From a checkpoint of a small transformer trained on Wikipedia: 8 heads of 96.
Each number is 50 + 12 x the weight over its row's rms, rounded and kept within 0 to 99. Layers, rows and columns count from 0. The size before them is the row's rms in percent of the matrix's.

# layer 2 MLP up, 3072x768, rms 0.137, rows 1159-1213, columns 256-383
105:33 57 54 68 29 36 61 75 51 55 49 36 50 46 48 43 46 71 56 53 50 66 49 49 56 57 69 37 66 48 40 67 56 38 59 51 65 47 68 43 47 67 27 39 64 53 44 40 63 51 43 28 64 70 45 46 37 54 39 50 61 29 43 40 37 41 26 45 69 35 56 57 67 39 48 38 24 60 68 59 61 44 65 48 31 52 36 45 73 33 62 56 39 17 42 59 57 50 49 59 38 41 37 52 55 25 40 49 44 73 58 42 58 51 58 63 37 46 54 39 42 42 62 41 34 35 58 40
115:25 69 44 33 51 47 38 55 56 49 55 68 66 48 32 64 39 68 70 61 45 50 46 36 50 38 53 52 48 47 48 68 51 25 55 41 47 46 71 59 32 49 67 79 55 41 62 50 36 39 62 84 62 33 34 61 64 56 48 45 55 43 43 41 60 59 45 73 49 60 70 59 49 46 60 35 63 30 25 37 36 41 50 81 33 56 61 54 51 48 38 41 45 46 73 52 45 58 49 55 53 43 54 43 53 44 48 60 28 54 50 50 55 50 39 57 48 53 45 25 63 48 29 72 60 51 47 46
064:50 49 48 61 38 36 33 67 28 59 53 51 19 53 48 67 62 45 49 42 42 40 47 18 34 55 57 33 42 63 47 54 12 64 55 60 40 59 50 32 57 52 34 75 56 62 37 46 35 50 48 55 46 70 50 43 59 38 58 59 72 58 41 45 53 31 55 48 60 33 74 54 42 36 56 19 34 62 50 53 50 23 71 44 58 53 66 58 59 41 48 34 72 64 38 39 45 55 52 32 56 43 34 26 33 49 49 51 49 38 44 68 63 57 53 53 45 58 53 56 49 56 57 53 62 66 59 48
084:46 30 49 45 57 59 58 52 56 58 44 63 47 45 58 58 59 33 47 24 49 44 48 30 44 45 39 58 67 56 77 65 47 76 53 61 50 24 75 40 24 55 63 46 45 57 49 56 43 63 79 41 46 30 43 61 50 44 56 35 56 51 56 57 48 48 28 57 62 66 79 51 57 47 53 52 41 41 40 49 60 74 59 67 39 42 54 49 35 63 59 44 38 55 56 44 60 42 28 62 42 47 38 30 38 58 55 54 54 52 49 50 46 61 56 48 45 45 69 51 31 57 40 43 40 52 48 50
121:53 41 50 54 33 68 44 46 30 46 38 58 45 54 44 63 55 42 23 64 62 71 52 36 75 69 60 47 51 61 55 46 52 54 67 43 39 65 42 07 60 46 61 50 61 51 43 59 50 44 34 52 59 46 73 64 42 22 47 47 69 60 53 66 46 69 59 47 51 54 49 53 61 34 50 59 39 45 62 53 36 48 52 40 45 30 06 32 61 57 65 41 76 73 61 62 43 58 60 49 44 53 57 42 44 23 35 40 50 39 43 58 25 52 38 51 70 34 53 39 59 73 45 44 52 59 54 38
103:51 51 52 34 60 53 64 48 35 80 56 44 49 54 28 55 41 45 55 40 58 40 57 69 46 38 53 45 49 44 48 50 45 26 49 73 58 43 43 56 59 43 57 34 52 48 53 63 58 67 66 63 49 89 61 75 66 47 86 51 50 43 57 53 49 50 42 55 64 38 46 61 44 39 48 50 55 45 50 40 27 55 64 46 59 34 39 64 46 56 73 57 54 58 46 69 69 60 72 44 52 36 29 51 64 38 43 52 44 64 75 54 58 53 73 51 43 43 62 48 62 49 52 40 68 42 48 51
052:48 47 62 76 40 54 46 64 59 60 80 72 62 72 60 61 45 50 69 60 69 58 55 26 45 43 43 49 38 27 57 61 45 48 58 49 45 48 59 44 72 60 71 54 60 47 78 42 51 42 53 28 58 54 32 52 66 57 43 50 41 35 36 19 31 32 38 32 53 49 58 61 60 42 48 22 47 63 75 45 45 52 38 56 61 51 52 39 70 45 37 43 27 52 40 54 54 46 37 62 52 43 35 63 48 68 32 49 47 54 50 53 39 61 53 51 61 43 52 34 55 47 62 34 56 37 73 59
071:26 53 40 41 37 68 16 73 55 57 53 38 62 50 44 63 57 57 73 47 21 64 49 63 60 64 51 48 54 34 44 47 46 62 58 39 44 50 61 55 72 52 52 37 37 23 24 47 37 34 43 69 49 40 64 54 50 60 52 40 37 49 32 58 38 45 52 24 42 44 40 26 33 39 55 55 56 30 40 58 44 66 36 58 54 66 59 62 43 55 59 36 56 46 42 52 51 37 45 50 58 59 31 45 46 45 41 53 59 53 60 49 24 63 24 42 66 68 33 51 55 61 51 49 49 53 48 47
107:58 35 52 53 51 45 51 37 43 45 55 46 41 31 52 71 42 65 43 53 49 49 54 61 55 48 33 27 47 47 61 31 50 49 69 35 62 40 38 64 63 38 32 49 52 70 65 31 43 62 53 46 68 67 48 57 46 43 47 39 56 72 71 41 41 34 42 44 47 40 51 72 64 39 49 43 32 56 57 55 68 54 52 54 59 48 55 71 50 52 53 54 66 68 59 45 65 43 66 71 75 46 44 52 64 45 69 47 45 43 38 36 69 51 53 44 56 42 58 24 52 51 54 20 49 33 42 46
049:57 78 57 60 54 33 68 47 50 73 42 50 43 38 58 58 43 23 64 51 42 74 50 39 32 51 48 43 32 71 43 48 64 75 38 52 68 53 67 47 67 56 57 45 55 32 55 52 44 51 34 38 41 49 54 74 60 57 20 52 55 52 29 43 39 41 33 56 63 66 45 62 43 47 35 39 66 43 86 33 57 44 49 61 49 53 38 48 63 68 24 62 51 36 45 54 31 53 48 52 46 52 52 42 67 51 48 46 61 77 48 47 48 58 53 37 55 75 44 29 51 35 46 43 58 47 41 53
051:62 64 65 50 62 65 51 39 36 36 51 50 55 61 40 41 43 54 39 42 31 64 57 59 58 57 52 60 32 67 29 62 45 42 40 60 53 38 67 10 47 51 45 57 46 46 41 51 48 69 40 60 41 44 60 46 59 17 34 50 49 47 59 46 41 69 31 72 56 39 37 32 43 56 45 70 46 63 45 59 47 33 38 51 36 61 31 42 40 56 64 39 32 55 56 52 47 57 31 61 42 46 58 46 60 62 65 60 54 29 58 71 38 68 27 62 49 53 37 42 66 44 38 65 34 49 12 50
086:62 37 56 56 49 42 48 61 49 42 60 64 58 56 70 45 44 50 61 61 50 57 56 47 38 68 55 47 51 52 66 38 44 32 53 53 77 19 50 46 56 47 55 37 56 57 38 33 61 50 60 49 55 46 41 43 54 30 80 67 34 75 55 46 59 49 55 55 47 71 50 52 38 43 74 47 54 38 46 65 33 65 42 37 46 49 28 40 63 36 41 40 35 38 40 39 52 61 63 43 60 36 52 40 68 45 43 55 46 51 66 46 43 45 60 34 52 39 48 42 41 47 55 44 48 50 46 59
118:71 54 45 27 53 46 50 52 79 42 73 59 52 33 67 55 57 28 53 49 14 35 51 35 55 60 47 53 57 19 39 60 29 43 58 44 63 50 56 58 37 68 55 82 41 61 53 42 45 38 85 62 61 52 60 52 67 35 42 66 37 55 46 18 22 63 69 52 64 45 25 67 54 64 69 48 43 56 55 41 42 61 46 59 40 59 49 42 47 35 51 31 61 67 51 24 48 44 43 37 54 56 29 24 45 58 47 55 45 48 47 48 27 51 51 29 51 57 34 29 37 60 54 66 49 58 59 41
104:37 41 46 45 48 41 44 53 33 60 72 56 46 39 70 54 39 31 38 68 40 46 52 69 40 47 45 65 85 62 49 50 45 50 57 56 56 32 57 31 53 70 49 50 51 50 50 21 27 56 79 49 62 58 45 65 45 71 66 42 63 39 58 65 49 61 53 72 35 40 50 66 38 25 36 46 54 36 60 19 41 51 61 43 45 51 71 59 74 50 52 65 49 30 17 48 41 42 46 57 50 51 53 60 51 49 35 34 55 49 51 29 42 59 44 54 26 36 46 49 50 72 65 35 41 46 61 41
116:58 37 49 40 60 60 37 67 49 57 41 56 19 40 60 58 51 46 45 43 49 48 33 50 55 54 44 44 34 58 34 64 52 41 55 46 61 57 52 58 37 49 34 54 43 43 43 56 62 50 54 28 35 53 40 34 56 47 56 55 51 09 59 62 53 52 47 57 49 61 53 58 46 56 47 58 39 46 49 40 53 42 33 44 33 38 45 64 27 46 63 61 58 54 52 54 58 68 37 59 13 34 35 32 51 53 16 40 66 50 67 58 42 36 61 35 47 55 33 45 57 49 72 36 54 61 22 60
086:53 59 58 58 57 58 50 61 43 68 59 24 49 32 49 37 62 50 45 72 42 67 41 54 48 18 34 65 69 47 57 34 35 66 67 47 69 48 46 52 44 57 44 56 49 48 54 48 48 64 47 25 51 49 40 38 36 47 53 14 33 54 75 26 70 51 65 38 58 41 18 31 52 49 50 42 63 46 57 66 53 55 64 50 50 53 59 60 52 62 59 40 59 50 55 48 40 35 68 31 53 68 55 65 57 45 39 54 49 53 58 76 58 59 35 49 56 68 50 75 45 49 57 40 60 65 42 69
112:39 52 59 30 33 40 66 52 55 69 54 37 56 34 54 35 48 16 39 60 41 41 51 37 40 52 61 27 63 56 74 37 37 43 24 29 72 29 59 57 34 49 53 61 52 53 60 20 52 59 42 57 37 46 41 71 56 50 37 24 62 63 51 44 50 61 43 55 36 61 48 54 36 48 46 40 51 57 56 59 25 51 52 34 37 71 81 44 46 64 62 43 42 66 49 37 59 45 47 58 40 53 54 46 54 32 72 47 53 58 63 23 61 40 50 40 63 51 55 34 74 42 47 54 68 46 43 77
133:50 49 40 65 66 49 27 53 61 38 53 58 63 65 39 48 57 38 48 47 51 57 60 40 67 50 47 46 56 50 48 55 40 60 68 37 31 54 62 43 42 51 35 50 81 77 52 47 59 58 57 53 28 58 68 27 44 36 51 34 54 32 74 58 83 51 55 43 48 59 55 55 63 73 56 69 56 26 68 31 52 26 58 22 55 29 46 69 45 59 38 49 65 31 58 38 64 52 22 35 35 34 43 46 50 53 35 50 29 29 39 66 26 41 47 63 34 81 49 50 50 44 48 59 39 47 48 66
094:57 46 47 37 58 42 69 43 55 48 51 55 58 53 47 43 50 48 62 50 54 68 53 33 59 51 58 51 52 49 45 48 39 67 55 53 51 38 50 31 63 66 68 41 38 45 40 50 64 62 41 57 58 46 68 30 40 54 48 41 49 48 62 52 44 56 28 53 46 46 72 42 50 43 48 66 58 45 59 54 40 39 65 58 37 69 44 38 47 59 43 56 39 36 74 38 48 47 17 60 40 52 58 80 28 48 37 37 52 36 40 69 50 45 57 50 44 64 73 48 38 53 84 49 41 37 49 58
023:63 48 25 59 48 49 27 20 25 55 68 36 63 41 43 54 48 29 73 79 55 54 42 37 65 41 30 40 50 41 31 52 46 52 69 54 42 67 42 61 67 49 51 41 65 54 46 50 74 43 59 41 44 57 56 60 40 51 50 54 56 53 46 68 57 65 37 41 46 45 58 53 52 44 36 38 67 48 35 48 39 37 77 55 48 66 35 56 61 54 62 43 43 60 48 50 47 53 60 39 57 50 58 46 87 58 46 21 44 68 56 36 57 44 57 61 32 50 44 46 40 60 48 41 42 80 73 63
062:55 69 58 45 63 51 24 31 50 40 32 48 49 62 57 56 41 41 42 44 25 43 50 42 49 43 51 46 56 72 53 46 64 62 51 59 43 39 47 39 57 29 56 41 42 69 78 49 58 68 36 54 55 35 56 80 50 51 50 60 50 58 44 51 52 67 31 34 44 56 60 47 50 50 35 56 74 30 58 28 51 61 49 45 56 40 64 52 49 34 38 42 51 26 53 56 66 45 18 31 45 55 63 46 55 69 43 19 39 42 33 39 61 71 59 46 32 53 52 46 42 49 52 47 47 62 65 39
044:64 58 32 31 46 52 46 44 44 43 41 78 31 38 56 49 55 55 52 43 33 64 35 44 53 58 49 44 49 53 41 59 63 54 61 40 60 49 50 45 31 39 78 62 60 58 40 41 54 52 67 49 84 56 59 36 42 55 65 47 45 56 57 68 71 61 79 62 46 44 59 50 51 46 53 45 44 61 55 42 61 68 71 51 46 50 55 54 63 45 26 61 57 59 35 56 53 43 67 60 53 42 49 50 57 43 59 58 30 51 46 57 54 63 39 45 49 62 37 53 54 77 61 53 31 64 46 53
098:54 51 53 60 52 54 58 55 63 52 40 60 18 48 65 22 53 32 42 53 50 55 58 56 55 68 46 62 33 41 46 40 56 46 44 57 49 44 39 59 58 64 62 41 43 55 46 53 57 51 54 46 42 45 62 54 22 43 34 58 43 40 78 51 68 50 49 50 47 39 31 63 50 64 29 38 48 36 29 44 54 59 67 52 57 59 47 64 75 64 48 50 47 69 54 34 23 37 55 56 48 34 46 37 37 51 39 47 44 44 48 70 55 49 58 66 66 42 61 43 64 65 64 41 61 68 37 62
147:52 57 66 24 38 38 49 52 72 55 53 71 60 51 49 51 35 55 53 37 33 56 38 27 38 36 45 62 53 59 50 87 83 57 49 36 35 52 35 50 43 36 54 34 49 54 68 46 40 61 61 70 68 68 22 41 27 45 55 55 46 33 52 50 40 62 60 55 37 60 55 42 36 58 38 40 76 49 51 40 64 60 53 44 67 64 35 52 44 50 39 51 48 43 51 32 71 36 47 43 41 72 29 47 58 51 28 41 70 50 56 42 46 59 35 37 41 35 59 72 25 43 46 41 32 61 46 66
112:76 47 44 49 75 36 47 49 65 45 46 70 45 36 36 40 56 36 58 71 39 41 45 50 56 46 52 60 83 65 35 50 50 32 47 65 54 43 43 30 25 55 62 38 37 37 52 54 41 30 51 52 50 55 52 56 30 61 46 56 55 55 40 52 56 70 65 56 50 66 51 29 75 41 55 58 60 31 55 45 59 38 54 43 51 55 44 40 59 56 64 65 41 15 50 49 52 29 75 47 53 40 41 54 39 48 49 55 72 45 76 53 44 52 51 44 38 58 54 46 69 55 48 45 52 43 61 49
073:46 44 63 63 63 21 47 44 36 45 34 35 49 22 32 43 55 62 68 46 49 45 48 50 60 67 38 59 45 22 37 67 52 49 53 50 66 43 29 42 41 33 61 43 36 40 43 36 39 46 33 32 42 56 61 32 35 60 55 40 40 75 50 69 49 58 74 35 46 50 66 55 50 57 33 51 54 40 52 40 73 29 67 57 46 43 54 44 37 40 44 48 60 55 63 45 32 37 41 53 60 44 62 43 48 47 67 64 41 57 56 59 50 37 46 45 45 43 52 38 36 66 33 31 40 51 59 56
126:63 64 66 46 49 50 57 58 48 74 28 48 24 41 71 32 32 37 51 42 60 48 35 40 38 56 50 42 40 51 57 56 40 39 65 60 26 50 51 53 34 53 49 63 51 69 45 31 37 43 57 57 62 59 46 56 40 62 62 63 79 46 34 45 47 67 55 54 39 50 36 54 52 49 29 26 52 46 63 50 28 54 50 45 48 39 62 52 52 63 47 52 24 58 60 31 49 53 60 19 51 40 41 54 44 19 59 56 72 27 67 44 50 43 34 34 54 61 47 55 49 64 29 43 46 43 40 48
100:52 40 40 46 53 47 41 20 46 58 52 61 50 50 37 59 49 51 35 39 45 37 44 80 24 53 48 62 49 48 48 50 57 74 46 48 60 30 59 39 57 41 51 55 42 61 46 51 45 47 43 48 47 38 72 46 32 42 58 52 44 48 66 74 42 45 78 56 46 50 30 31 76 56 49 43 51 46 72 57 84 49 37 49 68 57 64 56 23 48 57 44 48 55 47 50 42 65 31 63 51 40 43 29 55 58 22 57 30 39 47 39 46 44 72 51 49 43 39 36 68 46 45 31 52 48 31 48
082:30 60 52 38 46 46 45 59 76 47 55 62 44 51 32 29 41 67 31 36 70 67 54 31 73 52 45 61 49 53 69 30 32 53 57 53 53 54 26 46 51 70 42 45 47 47 43 40 40 39 57 42 50 34 52 34 47 58 61 43 61 33 41 45 56 66 39 39 44 43 64 58 45 56 46 52 55 48 66 43 64 46 49 44 32 40 30 61 26 37 48 39 82 49 42 36 52 50 22 52 59 33 69 58 51 48 26 58 61 64 50 54 55 58 52 43 68 39 56 35 93 47 67 45 51 44 62 50
076:71 68 71 61 50 47 33 38 54 50 41 43 29 39 39 40 32 49 55 77 25 45 39 31 60 36 44 37 51 49 54 39 45 35 36 56 59 52 72 30 52 55 59 44 49 37 54 50 60 54 47 32 56 29 43 53 53 54 55 56 45 36 57 52 38 56 48 49 47 40 57 45 55 42 32 62 42 69 64 57 23 54 55 65 61 48 41 54 58 44 58 40 41 80 62 43 55 54 43 55 53 32 57 57 53 34 77 28 44 52 44 29 59 47 30 50 47 62 50 44 69 42 30 58 52 41 37 44
128:49 46 43 29 62 43 39 53 50 56 44 52 45 37 55 37 43 57 49 48 49 49 52 61 53 39 47 64 68 47 46 33 81 50 50 68 54 45 55 71 42 47 45 45 30 44 46 26 63 57 35 59 54 69 42 54 54 50 54 45 44 18 48 44 57 75 49 43 62 55 52 45 44 34 40 55 39 22 42 61 32 50 37 20 48 58 49 55 41 56 62 53 30 37 39 58 57 43 60 48 44 49 49 30 42 48 56 66 56 51 62 71 63 55 49 41 49 42 50 54 34 39 66 32 53 24 62 48
014:50 70 68 36 72 51 33 51 29 54 70 48 71 60 66 46 28 53 65 35 36 48 34 54 52 35 66 46 47 41 47 54 52 42 68 49 45 42 60 48 42 59 42 51 48 26 55 46 41 54 46 63 32 67 25 49 37 56 62 37 32 43 43 55 72 32 42 43 48 44 56 48 50 36 48 41 50 35 47 76 46 46 65 49 55 46 56 46 57 42 60 36 34 49 55 61 47 60 50 68 55 40 40 40 47 41 36 57 50 61 43 62 65 65 45 41 60 49 48 34 39 35 41 45 63 67 29 51
097:57 43 63 54 78 63 34 47 52 53 32 45 92 57 35 44 53 56 40 53 59 54 29 54 60 54 63 57 50 65 52 65 57 46 43 49 49 75 53 50 52 48 45 75 31 54 46 57 58 46 43 47 56 54 38 42 54 56 35 52 50 53 35 39 43 55 67 45 44 44 82 33 54 46 57 19 41 69 41 45 47 49 46 41 60 63 23 41 70 46 25 36 42 73 28 61 46 25 54 59 47 48 66 68 51 51 64 45 66 46 56 37 61 46 57 48 59 55 58 35 47 69 35 36 61 62 42 69
112:51 33 39 52 49 43 35 21 43 50 53 50 49 39 63 60 38 39 37 57 39 43 37 29 20 27 56 59 58 52 52 38 33 43 51 28 66 43 65 50 68 52 45 61 58 68 40 60 32 44 65 63 51 37 42 56 29 58 47 30 54 62 49 38 40 58 30 63 43 36 44 64 54 63 46 24 48 69 51 59 38 20 64 74 56 69 67 44 57 67 34 40 51 33 67 37 76 36 51 46 60 53 51 62 47 75 38 68 61 36 59 49 42 61 56 63 43 49 74 27 37 49 37 51 41 31 58 59
108:52 61 43 79 75 65 64 48 40 36 71 27 38 49 40 47 58 40 36 44 42 51 67 24 47 20 47 38 60 60 39 50 43 56 42 25 45 47 56 42 34 49 55 42 40 53 75 56 72 48 32 51 56 57 63 74 63 45 34 50 38 44 75 46 41 41 47 61 54 60 39 60 48 45 42 42 63 37 43 40 45 42 43 45 51 53 41 68 47 46 66 50 51 48 47 39 42 49 48 61 48 41 31 57 35 46 41 52 41 61 46 46 59 59 33 69 23 27 53 46 57 43 63 40 58 58 47 53
128:34 48 50 60 49 50 57 71 42 43 50 50 44 56 51 65 35 46 58 44 60 40 54 63 57 28 48 47 61 44 57 34 20 57 40 67 52 42 73 46 54 70 52 30 53 52 64 46 43 57 52 64 38 82 50 50 51 52 47 38 46 61 38 45 57 57 51 30 59 47 63 50 49 13 50 75 68 24 39 63 46 46 36 29 50 79 36 60 42 47 58 49 43 50 32 63 41 49 40 50 58 61 62 39 45 49 48 63 56 61 37 54 52 50 48 51 44 61 43 46 45 63 62 22 52 36 37 67
117:41 76 48 53 54 48 58 59 69 64 23 65 30 64 46 66 50 40 36 62 50 38 50 47 62 42 37 44 48 33 57 55 42 58 30 46 51 34 47 54 38 37 59 59 62 26 47 27 60 56 46 72 59 65 54 62 61 27 38 60 43 35 52 53 52 87 61 64 48 44 52 68 57 35 39 48 38 53 44 48 39 57 25 57 55 64 63 55 43 59 37 58 36 66 38 57 50 39 68 48 37 60 52 57 28 43 42 52 55 53 40 44 45 51 36 55 18 48 48 25 41 59 59 46 57 38 77 61
092:38 62 43 37 49 62 54 38 48 46 44 45 39 64 64 43 62 57 71 42 56 38 59 64 62 47 44 65 51 56 67 59 47 20 44 47 72 54 72 55 47 49 35 55 60 42 47 55 43 49 79 40 44 55 65 53 62 36 42 65 51 41 35 57 59 58 71 23 34 62 54 58 40 54 63 50 47 57 75 45 39 34 54 59 58 40 60 56 50 58 52 41 71 53 51 38 76 33 52 49 44 48 37 45 35 43 64 38 34 49 59 45 59 54 68 64 59 44 46 62 46 69 83 50 51 54 70 44
115:65 43 48 40 65 44 62 51 66 43 43 39 55 42 36 31 39 46 62 64 47 50 40 54 48 74 58 52 52 50 41 67 52 46 49 51 50 38 39 53 58 56 79 38 33 45 59 45 52 52 48 58 59 57 52 52 64 59 48 57 58 66 32 49 73 63 47 49 52 55 51 62 33 52 55 54 55 66 63 60 53 41 52 68 43 43 57 57 63 43 66 35 40 37 60 52 42 54 50 40 43 51 52 76 32 49 56 39 65 48 40 50 63 32 66 43 44 64 64 56 54 43 51 52 47 68 45 50
101:41 35 50 60 57 35 55 44 56 49 56 54 60 63 83 34 49 62 52 57 55 78 55 66 61 64 48 40 31 56 44 44 47 82 30 40 70 35 57 48 34 48 55 56 40 43 71 51 33 45 56 23 57 60 40 74 48 45 17 27 34 47 61 60 48 55 40 33 46 53 53 63 41 53 31 59 35 44 64 34 54 50 57 48 32 47 73 62 53 31 48 47 49 55 51 47 67 56 31 36 55 53 50 50 46 66 57 40 51 77 46 67 41 65 48 72 69 49 46 53 59 52 42 51 63 25 61 51
141:42 65 73 36 36 43 50 60 57 63 33 52 35 30 60 26 58 62 46 66 51 46 61 60 59 34 63 50 42 55 35 43 32 44 47 59 48 30 44 57 49 64 67 43 55 52 71 40 54 39 47 48 59 72 52 33 34 21 49 48 29 30 20 63 42 52 22 49 57 58 47 66 56 51 43 54 58 70 56 53 65 73 60 61 43 17 55 32 41 44 23 43 53 38 69 68 40 41 38 62 53 52 32 51 33 53 78 34 46 33 47 27 52 43 62 39 65 51 72 57 57 58 57 44 39 48 37 59
114:44 42 63 54 46 32 35 49 54 37 57 50 51 54 29 49 40 42 49 69 00 60 32 51 45 13 30 57 58 49 47 49 52 44 43 46 64 53 43 47 46 31 65 49 58 46 71 47 30 41 47 58 57 73 43 61 48 49 69 61 51 59 39 55 65 70 38 52 53 58 39 51 79 36 70 45 66 53 36 62 61 63 64 45 51 56 53 52 36 58 66 42 62 45 41 53 50 55 50 35 51 38 39 50 46 57 41 39 42 61 20 42 27 58 45 52 29 46 54 35 60 58 57 64 50 63 49 48
046:57 43 45 51 49 40 43 47 47 61 54 56 60 51 43 26 46 51 57 70 39 47 52 28 48 42 42 53 49 46 45 19 45 66 46 15 49 49 49 60 40 46 96 53 52 62 44 53 45 54 31 31 59 64 45 68 58 33 53 35 51 48 56 50 56 38 50 53 46 51 70 68 52 38 82 45 54 61 64 26 51 53 62 44 65 58 58 45 37 46 71 47 46 47 33 41 37 49 41 57 59 53 64 55 41 67 44 49 40 21 39 55 25 64 40 57 61 44 41 38 62 67 33 51 42 43 38 49
131:78 47 48 58 57 42 53 69 62 32 54 49 46 42 55 44 74 63 55 47 49 42 50 44 33 58 36 54 50 45 63 52 43 81 40 55 29 63 56 61 39 60 69 44 51 49 61 55 53 61 41 63 54 46 58 24 51 61 64 39 46 48 48 47 58 65 45 49 40 67 71 56 38 46 26 51 40 52 53 52 52 59 49 63 56 38 42 45 60 53 49 41 42 26 44 37 58 40 58 67 67 49 49 44 65 48 56 47 57 47 55 61 54 49 58 61 44 38 33 33 64 61 36 69 69 43 81 39
091:57 58 47 38 39 34 47 51 41 36 50 44 56 49 44 61 38 30 52 38 60 59 64 58 51 44 60 63 57 58 34 61 36 59 33 73 77 25 55 49 44 40 51 30 44 54 49 56 46 46 66 28 48 59 20 63 69 33 60 31 71 53 52 58 68 67 36 44 50 32 42 42 61 37 53 80 63 49 29 41 35 65 55 44 56 57 69 23 60 48 43 34 53 45 50 39 50 52 24 36 55 39 57 65 62 45 31 57 52 51 32 43 45 54 59 41 42 47 49 41 59 59 37 60 54 34 59 57
120:55 61 41 61 40 29 65 12 47 57 55 50 54 62 20 48 47 57 56 31 41 37 51 49 37 39 40 53 69 51 68 60 33 58 29 46 81 52 50 64 51 45 58 38 25 57 44 74 56 47 60 54 69 69 61 50 53 48 53 43 43 41 53 42 61 56 39 64 40 37 51 42 47 62 68 53 55 42 65 69 45 37 55 61 59 46 58 71 42 55 40 62 57 52 39 27 37 33 50 37 72 46 56 57 44 55 33 45 44 32 69 60 47 53 63 45 61 62 34 30 64 49 50 64 83 47 49 54
073:73 23 29 70 62 31 29 46 74 59 77 47 54 71 49 51 44 23 56 54 51 55 66 40 51 32 49 43 27 35 67 45 46 59 66 57 31 50 62 41 64 56 26 33 54 38 55 60 42 33 58 43 56 58 56 39 34 30 23 43 56 41 62 51 49 51 52 51 65 53 58 68 36 55 58 43 59 61 39 55 61 52 32 48 34 36 35 53 38 44 59 54 44 62 54 52 42 43 34 55 56 49 53 55 70 70 57 38 33 52 67 47 55 70 42 71 44 42 43 41 55 41 55 46 45 47 28 64
091:57 56 60 39 52 47 43 53 42 41 33 73 57 51 20 66 46 51 51 49 40 53 57 52 46 48 48 32 46 43 59 27 66 47 29 38 52 46 54 38 69 49 54 51 66 62 34 31 24 46 75 61 51 60 62 44 54 42 46 57 42 52 46 37 48 60 46 50 53 67 23 47 42 44 42 35 51 36 57 56 26 48 61 45 52 39 44 28 46 50 61 51 67 74 51 51 38 38 37 65 56 63 59 50 38 65 31 26 33 72 45 71 43 53 37 57 50 69 54 29 34 32 30 51 62 45 52 47
112:34 40 47 49 52 54 44 51 69 66 59 60 41 59 53 67 57 46 63 52 40 71 45 60 42 53 50 52 83 52 50 25 52 62 55 57 60 45 43 38 52 55 84 50 57 64 67 52 57 54 60 51 37 59 41 50 59 61 48 37 38 42 39 41 69 50 54 34 55 49 54 63 64 41 47 59 51 51 43 40 71 46 64 60 55 43 39 53 56 42 76 60 39 65 62 47 51 48 27 65 52 47 57 57 55 60 44 45 42 55 20 35 48 39 46 39 61 36 42 27 67 41 53 48 45 62 62 60
057:48 44 44 30 51 43 48 53 73 50 52 30 48 62 62 52 32 45 56 37 64 55 57 60 50 61 51 40 66 58 17 22 46 54 44 41 57 55 34 50 50 44 61 47 46 65 30 67 46 56 64 47 64 45 34 56 59 62 29 60 53 47 34 50 80 68 50 61 39 61 43 64 47 48 70 59 42 55 54 60 29 59 61 32 60 37 44 53 56 54 54 50 51 60 54 38 45 36 53 53 38 56 23 56 47 64 57 65 43 42 51 57 63 48 71 74 50 63 46 42 44 38 42 44 78 59 59 55
113:46 35 47 49 66 50 16 46 45 47 53 26 61 64 38 62 56 33 49 50 45 57 30 55 46 72 54 65 43 53 48 63 60 56 46 25 54 28 60 28 64 56 40 40 60 15 57 55 55 42 59 63 50 65 67 56 56 37 36 45 46 46 42 32 65 48 41 50 42 35 53 20 42 50 61 60 42 40 39 52 45 63 62 43 55 47 58 59 43 52 31 71 48 32 49 39 56 34 50 43 54 52 65 45 58 45 24 59 47 63 32 53 77 46 39 57 53 77 50 46 46 58 36 68 67 53 32 46
094:10 53 64 32 56 45 49 42 49 28 59 63 25 59 57 70 72 62 46 43 44 57 65 59 53 43 71 50 47 62 52 39 44 41 66 60 32 60 42 57 43 67 60 60 54 61 38 45 56 20 47 35 44 63 61 59 48 53 72 32 51 43 45 69 44 71 52 84 36 63 27 35 53 32 41 58 40 60 55 46 42 55 74 68 58 66 35 35 51 53 65 45 33 42 32 57 73 55 35 54 68 58 43 74 36 48 62 40 56 51 45 38 70 66 30 38 54 57 42 38 46 44 31 74 46 35 46 49
046:48 59 63 48 49 44 48 64 39 44 60 54 49 41 56 37 40 40 34 76 45 53 61 52 63 67 70 55 41 62 36 41 62 37 45 39 38 46 68 38 56 64 28 44 82 43 31 54 61 68 55 51 30 36 21 51 48 56 52 40 53 51 43 80 46 44 49 59 26 32 46 37 61 19 52 41 35 55 59 55 26 50 44 45 45 50 33 34 64 60 60 57 62 61 47 65 55 50 50 39 34 26 48 57 61 72 74 61 62 57 42 79 61 70 62 50 67 44 55 71 58 33 58 72 51 37 41 68
108:67 58 63 42 71 51 45 72 54 35 72 62 41 57 34 40 57 64 45 31 67 62 49 50 73 51 44 51 35 55 39 60 48 55 75 44 50 47 36 41 55 42 58 60 48 37 39 51 51 49 57 47 58 83 50 41 31 42 62 42 57 38 38 36 66 57 41 52 30 63 61 61 67 52 50 48 42 31 60 47 67 57 42 60 34 64 35 72 28 32 34 60 49 62 27 29 50 34 53 48 54 46 43 31 63 53 41 62 28 56 62 49 50 63 41 62 54 26 56 49 63 50 46 66 47 42 51 52
127:56 47 17 57 54 41 58 49 63 43 55 57 50 28 54 52 67 56 29 44 61 51 61 36 45 38 35 42 38 39 39 65 53 44 49 52 43 49 53 47 58 61 72 62 71 62 47 49 59 56 41 56 50 53 46 55 54 53 60 37 48 30 48 45 54 41 48 51 43 37 37 35 54 61 60 58 36 48 43 31 63 40 69 55 44 56 57 59 75 63 86 51 45 57 60 48 54 50 68 39 22 42 41 41 58 45 61 59 29 39 50 36 40 17 37 40 31 45 60 46 27 61 53 67 51 69 42 62